{"d_model": 576, "head_dim": 64, "activation": "swiglu", "init": "normal", "init_mimetic": 0.5, "decay_fraction": 0.785, "decay_shape": "linear"}
Each number is 128 + 24 x the weight over its row's rms, rounded and kept within 0 to 255. Layers, rows and columns count from 0. Numbers have three digits each. The size before them is the row's rms in percent of the matrix's.

# layer 12 MLP up, 1152x576, rms 0.0448, rows 1089-1103, columns 288-431
096:139093141116154126102102152132121163126083131185113133160127152138121113117145150108134126129163145105129098118099123129148157174129116118138137117130109141149131146131128120152137127125129132089113105116108138095127132131157139122120110111146136106127082116116152117123140117119143155113110105115162162159099137098179191126112103153131106132096108133100128142148157149158149112131107157107134062126156132132175162160108105124161118
099:132100108139132135131117155129128130168158142102149125135118135144116190130164122164122131137136113117123146095115120124121151089127122148121171119071122154115129134107133133154144123118140069105128106113153154194131111173124082154114138163111126136119136154119138144116141114109116144115128129101154114121099083169115129073091101120113111149092108125101136136121150166149110123122125140137125114104152140111108128104117134079147159
100:106133155140146103153112132150108157150137111148135154104104119100152139108103133152098119125153111128094089138162159108101138126130146078125101127138131120106142123124142094107127165109106119097104112145118130136123147119176141124120133145134133165179144162130097177094148126138101152139133170155125148114142124120135130101151134142093180107130137134136124179109122111131090116106139145139140152150142079110133148120134120183115106
100:124119150162105125136115140131125129139095104150165158124131138165131139156112095139132115147095141110095129129170127102100144090149148140097082161138134129146126107130116106146095177133140133132129162135165142155130064153109090133175099159111150100109139146132128142133106124128107106174100144138147150095150187124127125149147092145149133143106103155121067104134157157108173135079160185108090171108129129098144091131130078099088175
089:146089129132100145106128122099149136115109158092183095168159086189113115132127119126123117130113121116092123151157120125174142134112140137102116127141138111104126109117132089131104096143121172112126122113079136079094116116111146166130146134105148067176079125137129146120163153149101150131149145135105117108129116158126114106105157119153122113119145138097149151147112147128139162121118112108155111176095078120141135080061146130126147
109:108117178145151094115120180078099117146157136154148135132173143099125107077115114123094115140140104146131134142152143153126138108145117133136090083143127133120153119109091146086164128141108164152167122190123129147135138149139129153156151103110103119093133143125159147127139149137134125117149142114100135106131153154089106136102115097180123114146099111131088117095117165102140118166095148124138162121166109102078154130134094141114096
098:117097108115087094095125110112135151128121111161123138109131160150159109200098134133103163139158098125162149134174065146156175154125131127101094142120116102125142105142129101117095123166123130098149092107143134123099144133115138157116134119167088149096148140164162094129146137101127134116112153149108156066161090147129135125135111084092152099134070144100131137113126135161140121175095097176099117099112134132138141133106143123139163
094:137164172086133090130142104117156161109100160091112123106098127117130131123137162155073088133137140182112137126157132131086089088126104145119067104091118191117067181159137137112091142146097113136122114132106116124116123146143148120098102132129128150108114073159172081161137140118148093089154117137159159130122092134115148136155136151124085100148152191150110132157169147108158109091134130151088167153137117134106096131116116130105153
098:154118134136118131129138131127182135161117105133080140103109133173153068136120156149071108102100123135109127152112109089154154144122111077124108149118157114086103166093121173129109097123147108104109126087141086124130112132172132119118094094165118165116112078117129173122165161115127133141151120201132103080215136094178126088124090157130187110128155144137107092129098119112134116121123161152116164107140140091136149075092122127167147
095:137083119175109096142129125138167113078118100093095093159081108096155076110104170117159136083135134115102138134104115091119105089164122179103100140084145065123098151165105147156155132143116151134135126126150104108137173151146103167154111147148075153118125139112132120157139157145115124136115101121119107113122133070143093127105113100112127123171155138166132123127127104109159098147131142174126133117167171150157076091128125143135107
091:139127118115122164166172106158150104121104161106127145140118149124125104131139108165150164161116134136140174087146138135105113132141094138119148142106124106150096106164139133131140191147141130134132121061152133133169129156129081140157124145152118090105147126116122097132140112126134132133126172096119108140119171117113124130123137096078132139062128121157190126136145106138126113111134138168126165084172146146138157125100128115155130
093:145145116112100134092161135183130162107121090108114161122084171126110145132111109132114103140146148142127108153169161163151136116119121154139106097113189158131109136100110134102119135187085122119152118172151135134124119105134119105114133125105091120071146151118068119160100053117106105105130112156155133124117129148152144137156130122127128109123110129113101108156115138148117140138131108155157154101114142126123168121130146162057142
102:119166157115087122152068116103136118126091120176140124159083136105122160111134123156126105137177149109083127169127124131120138137152140131095084160128141076139118145101165142107147100132157099107146105137109099193128125152134133096105140138117158135135121140101145141133164137130130114151143148148138065105070103119147111131109137113140149127158155141180147094122131157181147143136149131084102097118165121149146147094129134113189126
108:161165121096139134103161118121122118129139098163122130145115110128129139109151122126145153106120127109131161091117178126122101083146116144176111157148098148115099116163148178101108123153140113096095129167114117126068097077103140166145078121159170152083182096130126108119126105139147149149154127116127143140079095129092119151095131118103111131093143096116100081148179095128142154144148144122125098127162145161120121123152152126130163
094:123126083107165090073153108128144093112139140133114136109092148132115084116159135113120112161143149141122106132097171120125108149134125122138136126148126146169152138162131126097162128103105155107137135180093145131084122122099145132173090096149099167152135102060125178150149132166126133119143115122086141116167140163142147111116174142130088157089090140149107132080103140095138138154072098168117140165099135115091127147132145101141106
# layer 12 MLP down (transposed), 1152x576, rms 0.0421, rows 1089-1103, columns 288-431
098:123135137094110146109099157088136089144108145142101109080095064162111113172141115109142134136130118123085112158138115082120091143120121105124132119118161130080112119140086117156136155120083100149140145166125121138140128110152160163151150107153114143124141127180110118133130112118139121176125168129097091127114124128180143149133086154128177181127150122146129093118126103113134142085133121137138135168152159121138128139138160152131112
104:157166119100122108104133104129135136067106153110119132115140143116121144132087111106091117130112103154099138140084089144109142120124146128138110127139130147125168131129150095146160139152160146088136142147126139127105139123154153150127160130131071094111138094168114131109098134101078153106124116130139142148140129092098185152099155159170094145118155144091132123117193129121112135143122113164156078139111133104078109076130100144117140
101:158109162123094125134135155100125141179106140153136146170141086165124102168148145114136112150153166154132143156169134108134180171183108118161153094139152158133134135118138138136115128112162143152129139173139124120151093121113152129147102150145103152109124158116204120162106127138161132133111141115140133128126100102154136151137133144156133145137112110133135119129173119122108123097090118094115143123125135148155142150131139167130133
100:136150165111113159127136155098110158154143128173131132143109108159158125086138083098115110120110172099162139120153133140144111133131130120125170170139125135110147111104145161101086091144136110147152112159147125152121179167136114171151157165124125110139160088100079103124141122105137174155144106118119154170107138115144166121093089114119130117119143168134127161187141162117114132164080115157173131116129131087167111145104151156131155
095:125135122133123095136099131098137078136134086118097117121144141107087117126156106085127131115164154138100113118154160111093127133148113118132083117148120156141138164134130098117113126111141143158207122131149118132100115142107074127134139161142118151129123104085111123110119143130098125147113160133113120113098116101146138181115175165119130088107129097125106124157166110151135121154079115125164159098131156149136132110148117178138175
097:112101120142165096124129166105168148157128097117132127118181125092145089125159140112107103133106093130093153150160102152107093147154118153106084091149136131095144104122108114091147093158145097144160145133121125167095142137129097120148084156099107146127107139117162161120121186150141104147116140136149110132136141131116096136107111131164126120144109142143111119119114130130105132132120152119112097124179098135112117131141119116104109
102:142077134138169136142156096177143133119127144117126117080135099154137166131177136179088122175181162126164128127125130091118139083110100088157131142148125160124123092112103106157144139147066175169145151136123116163101123109118157142130147122143143121106149116137131095094106141122085135104120073149156158122122126134084108137170089104129164113167124121109144117114126115120110140114120125095113077124135138108196129193140112132132132
093:162123153138175111135103168127117119123138105132096141135124103114110140130135130107151109126127139128155147126117145101182109131166151117141153171131168104116147145164102091124167139107162091135151059104149141157148132150132091137114144122122148125156113122083170158144192143162158148160135186161129137144118137171089101118110139140151139140133103105137142149117142078153128113106112105078129123160085135107128141177091148131120164
099:114151133084105128154151133122116128102131094105164134109107123134147080118115141123124133148146116179146090118145173115164123138134127092119110157128153115137156132122111156144126168113156139121114121134134103100094110137125149108112110116117110093135155126165143144119126115102115156147140116159156111129172135132143162119172115106130133171152142121146074149117122127128126102123080136096179129130080153127100147115104152149122138
098:110111150086156147124133106147116111124117128134134123132161143110112157123149126120107154121126112145119114150176167134158132168138169121139127125108136181114131193129156157151127141131125133114179104137118167135085124166125119142100163100112128115136136122128119109062102106155097147138160134111111187098145127112153164114145146145117124073098148093155140134120123157142084150106080130101157099130199130109140134143171145102104112
093:132133127116112098121096148127135139133127135172127121187110124113161137086126128110087061133153117172149102134173129139145112127093149129121151126118137158090159107118125114133150115129149118086087115130068120139144124130134144157140122148134155168162147131084169142085164140132154138123151101173131118113131139144139167108146162134153151131144129169102117146125100117121137139153128118104140136110114109141120132113109157131110167
093:130133110153141123097110144114115110108126129153124116124133092127109157145178144124141137098122112107141132131125146141113120125103131117139128132097123121088190133130156135118136131091171109139117087087121102130137109119127125147124152094154126134148070150105160137125103146092178156135126154168128083140143148126160131145093121088138168136127124167163122136089133128159095140168139172115171123153110120100128127100130062152142116
106:144132115170101080139165127123147133115115068121155134177144128096109103163118159147140103143118115131123156125112157110090133174110101129112117140120120097121143089104167115176139121151098106147198121117106118112127109096147094155135106092094142106163162137146154081118077128137176137122105149133096112135144152139136148151084153112136111128171089136131157117111129145118116128162138122152191172152138122123135139101099119086135153
107:137121086157138170114134117088156125117120099111146112170122178124136118144132128108166081103135106143133177122142165080151098138131145131160142113149133115110157117126158146145097129133113183076091131124092170144145105115087111151111145131135128111123120096120112137118136099092132137079140071122099157158126130144140107146113148099159128151115115134132131144132144129097131104128132153055111094136126137180151136125144147109105140
097:112130108114189106063122116162179110148148148132111134167147162123133065071116118124128121132142121128143086132090153149090103152074147148113154105160132157196145130159104102119113123143121137101116126144095122110110136131114151171150081127138112137101143128114125185146150116167103156143141153107103105098122122157147134108128135142135088152094090112136081134103125109120136123156099104132141125166091181107130109126113139144143081
# layer 12 MLP gate, 1152x576, rms 0.0439, rows 1090-1104, columns 288-431
100:149163074105085070128146146142153112128123158161149140124177146131157115093149128111100122122096165107122146153158111134107165136134130143174155138120101142130141140133102145129123130125165175122181120136173127167129144122153105109157126085096164129136129140104135144121112073161129106114115135113103169138109142132103144155134124162159125139101129102124146185099154125155102103112121078197168080128086122127131094091113099147132150
100:187116091103122110125085090127126173168124132089172106114116143103134104115129145110140136122114177118157139146128125127109128115104114157114127100107175140105128145117143085146134125116123138159127138071127119113071124153081120112129129124131132140142139113136117129153109083127122159120102123139070098134098118117069125168125149125114137155141133143076142124167102142157118124111128099115136124125144109116125072110119154078107153
099:119096171149126148113126145121138121128087152141077085161146101109143148096083127135160150148151119145094096137083123130166133115131159173160129175141125130150171114141133121130128131131148130118127138119097133089142103129071111136141159123120136095164102114142117124135112083116188134145136133179133141112170122154146121120126118145136084098150160122107093134164135134110127162148128131117160132115103117115188115111139132162066113
099:130130129094160118149145114159155165119175170137145171154094110108139123129098129135127155118117144139114159132100098112147152130133119132160167172183155100166132123129119098149084114107138151118099137099180154103132129145163185137144159126149115153134165110131171121148155084130138162080153125143089143133098144077122117143096142136113135095101137127099148152100073151147134166147151126098141145141168123131157096119128127127114146
097:132165093158157092138148172077106095155161161135155126157163147136132119091142121093150145097139090130120134120165117140128148110145135102149119111125141086137154156125109152123140139139115129170143157104140137118171123147133130109148140102150125138120138124139169126137135081189150141106140169145127110106085129132113151163119136094187135124123122100124086147119096159097146091135137148091160155134157142111086147159173087139115142
104:155126142119141106149124143153134079105118157162141133120125095144134107167123128067147120135126125122149102139152085138135113117161115127125134120104093101174135139137107127138121088098113099111119140103167190146161146120099132109124132128139170095120159121152117127123108143130140113124182143106135178110139160115120100111123116143156062115172114143128134157095137140098108112093115109143140105130096128150151142125114164136127107
103:112121118152113111121128124158162157091143135119169139108125147107131181122144112132115098134150095114111115133122124108135125120126060113093145098118140135138144135127146095144159142114171135084109143132115145126080089184132113108135123115143136140104055164115169125118090159118115150114174169076095162101113131128110118121100153132134097157121122097128139129164132126151148135107122130120166158121101145120146150149140108145119106
103:135101142077137127132127149125130136118164148133126146139131150142113145108120132164116144133125115131142142131141115144167163161145121140141155111096152097086147117130139129147145124123106128141120138105186112129158149131148139121128164146118140148118095148125153103135142140110151120140144126104125160139113112162164117139120142115125116132135101118152185158108124136150135156166122156142143113153110150111131067115156150109092144
098:117144109142081161133154112120139156153117144168159135150126122165138129153103130107130147111129143118143112122144147138150144126141124122105126105118127112143166140137132146120142113101141136110139091093117118130107124113143122096128106099122129114113174124087131121133103118177101124143169168124161136171107113151163103123097136145084137086135124130112125127139154045105111161128096072110125141107137081124173152069161154138071110
092:121137139163113140090115129138135101110113118125125158144141152134141159110128090092119136120168110164146115147131140166158136165113145104093092172135139133142123123128100143105162150125114152131144144143090143086134110111170160119126171116099099139183147078108136109105120091141165145109153114182111142152106160147160110103122124126144090126168110110131097089156114113091119097153137111117139138154145167130138130105096133168121127
100:112128105114141131147084076140137058167122146125141152127144162177152176154161120127097146173165135099117139183118119147129114113122144107141119132116136110134093090142087110134138111108140124112105157101113168121136148116134147130114145163139172141175101084148112115119170112146158105118114167138099137160099128108096132108154086123086105125029161106125150159120144153076181128088101088141124118126116129124154121147088136129126106
101:117136169113081138132116129118155118138148095151103165132105115167137122151118104137169165170089057147125114130111112145081142102158137114119117116116133129135113101143177104107065170111116136097152123150112141083162140135091137119160105154123163191154160062125133116176127149130114144114131119147108109135130148090129091119141130086125151120092152142169101144144086150114090118121115102097135120088140141129131106115117155137108171
101:129152139089169129136130108154131113129126099158139142161137168104123082164126142130115148133097094164130099136128122172123159159109116138111151066084130169157116100119092199153133139096132168150159124167131134137106159132155146098126157123125122141125098148163119115164106172139102088129140111152154115118132117133138097099110172144125150076115089107122151116149141127137140119119122138203108142116099144135107136112135113110169142
083:108106129107158145093103081145164136105118117127130119137102131151127126105116105100081133113172139159106121090136158075100100156093116080094109107142051140160134104127132151120166138144102116127134164101117105143109117165111171160169074163147141122134120146122142132115113160128089131088144101135153164161102149125141130094158138131086168098128132135153123107187118122166166152154097197099106142103127081109115081129147118139079088
092:150128145124106139164099116113143148151133155127138130114110122150144132116124103101110084181078128170117130157137121116130127112130110106159109066134136110155129136153099127110126148110156126102174122107124120133100111064139171099170143099116139167089122144129112142131139190144161088188101107138103138147121104161125134140124128109103095109119137134101111121152142151137102153084108113119184140134183137121103138126166128151129141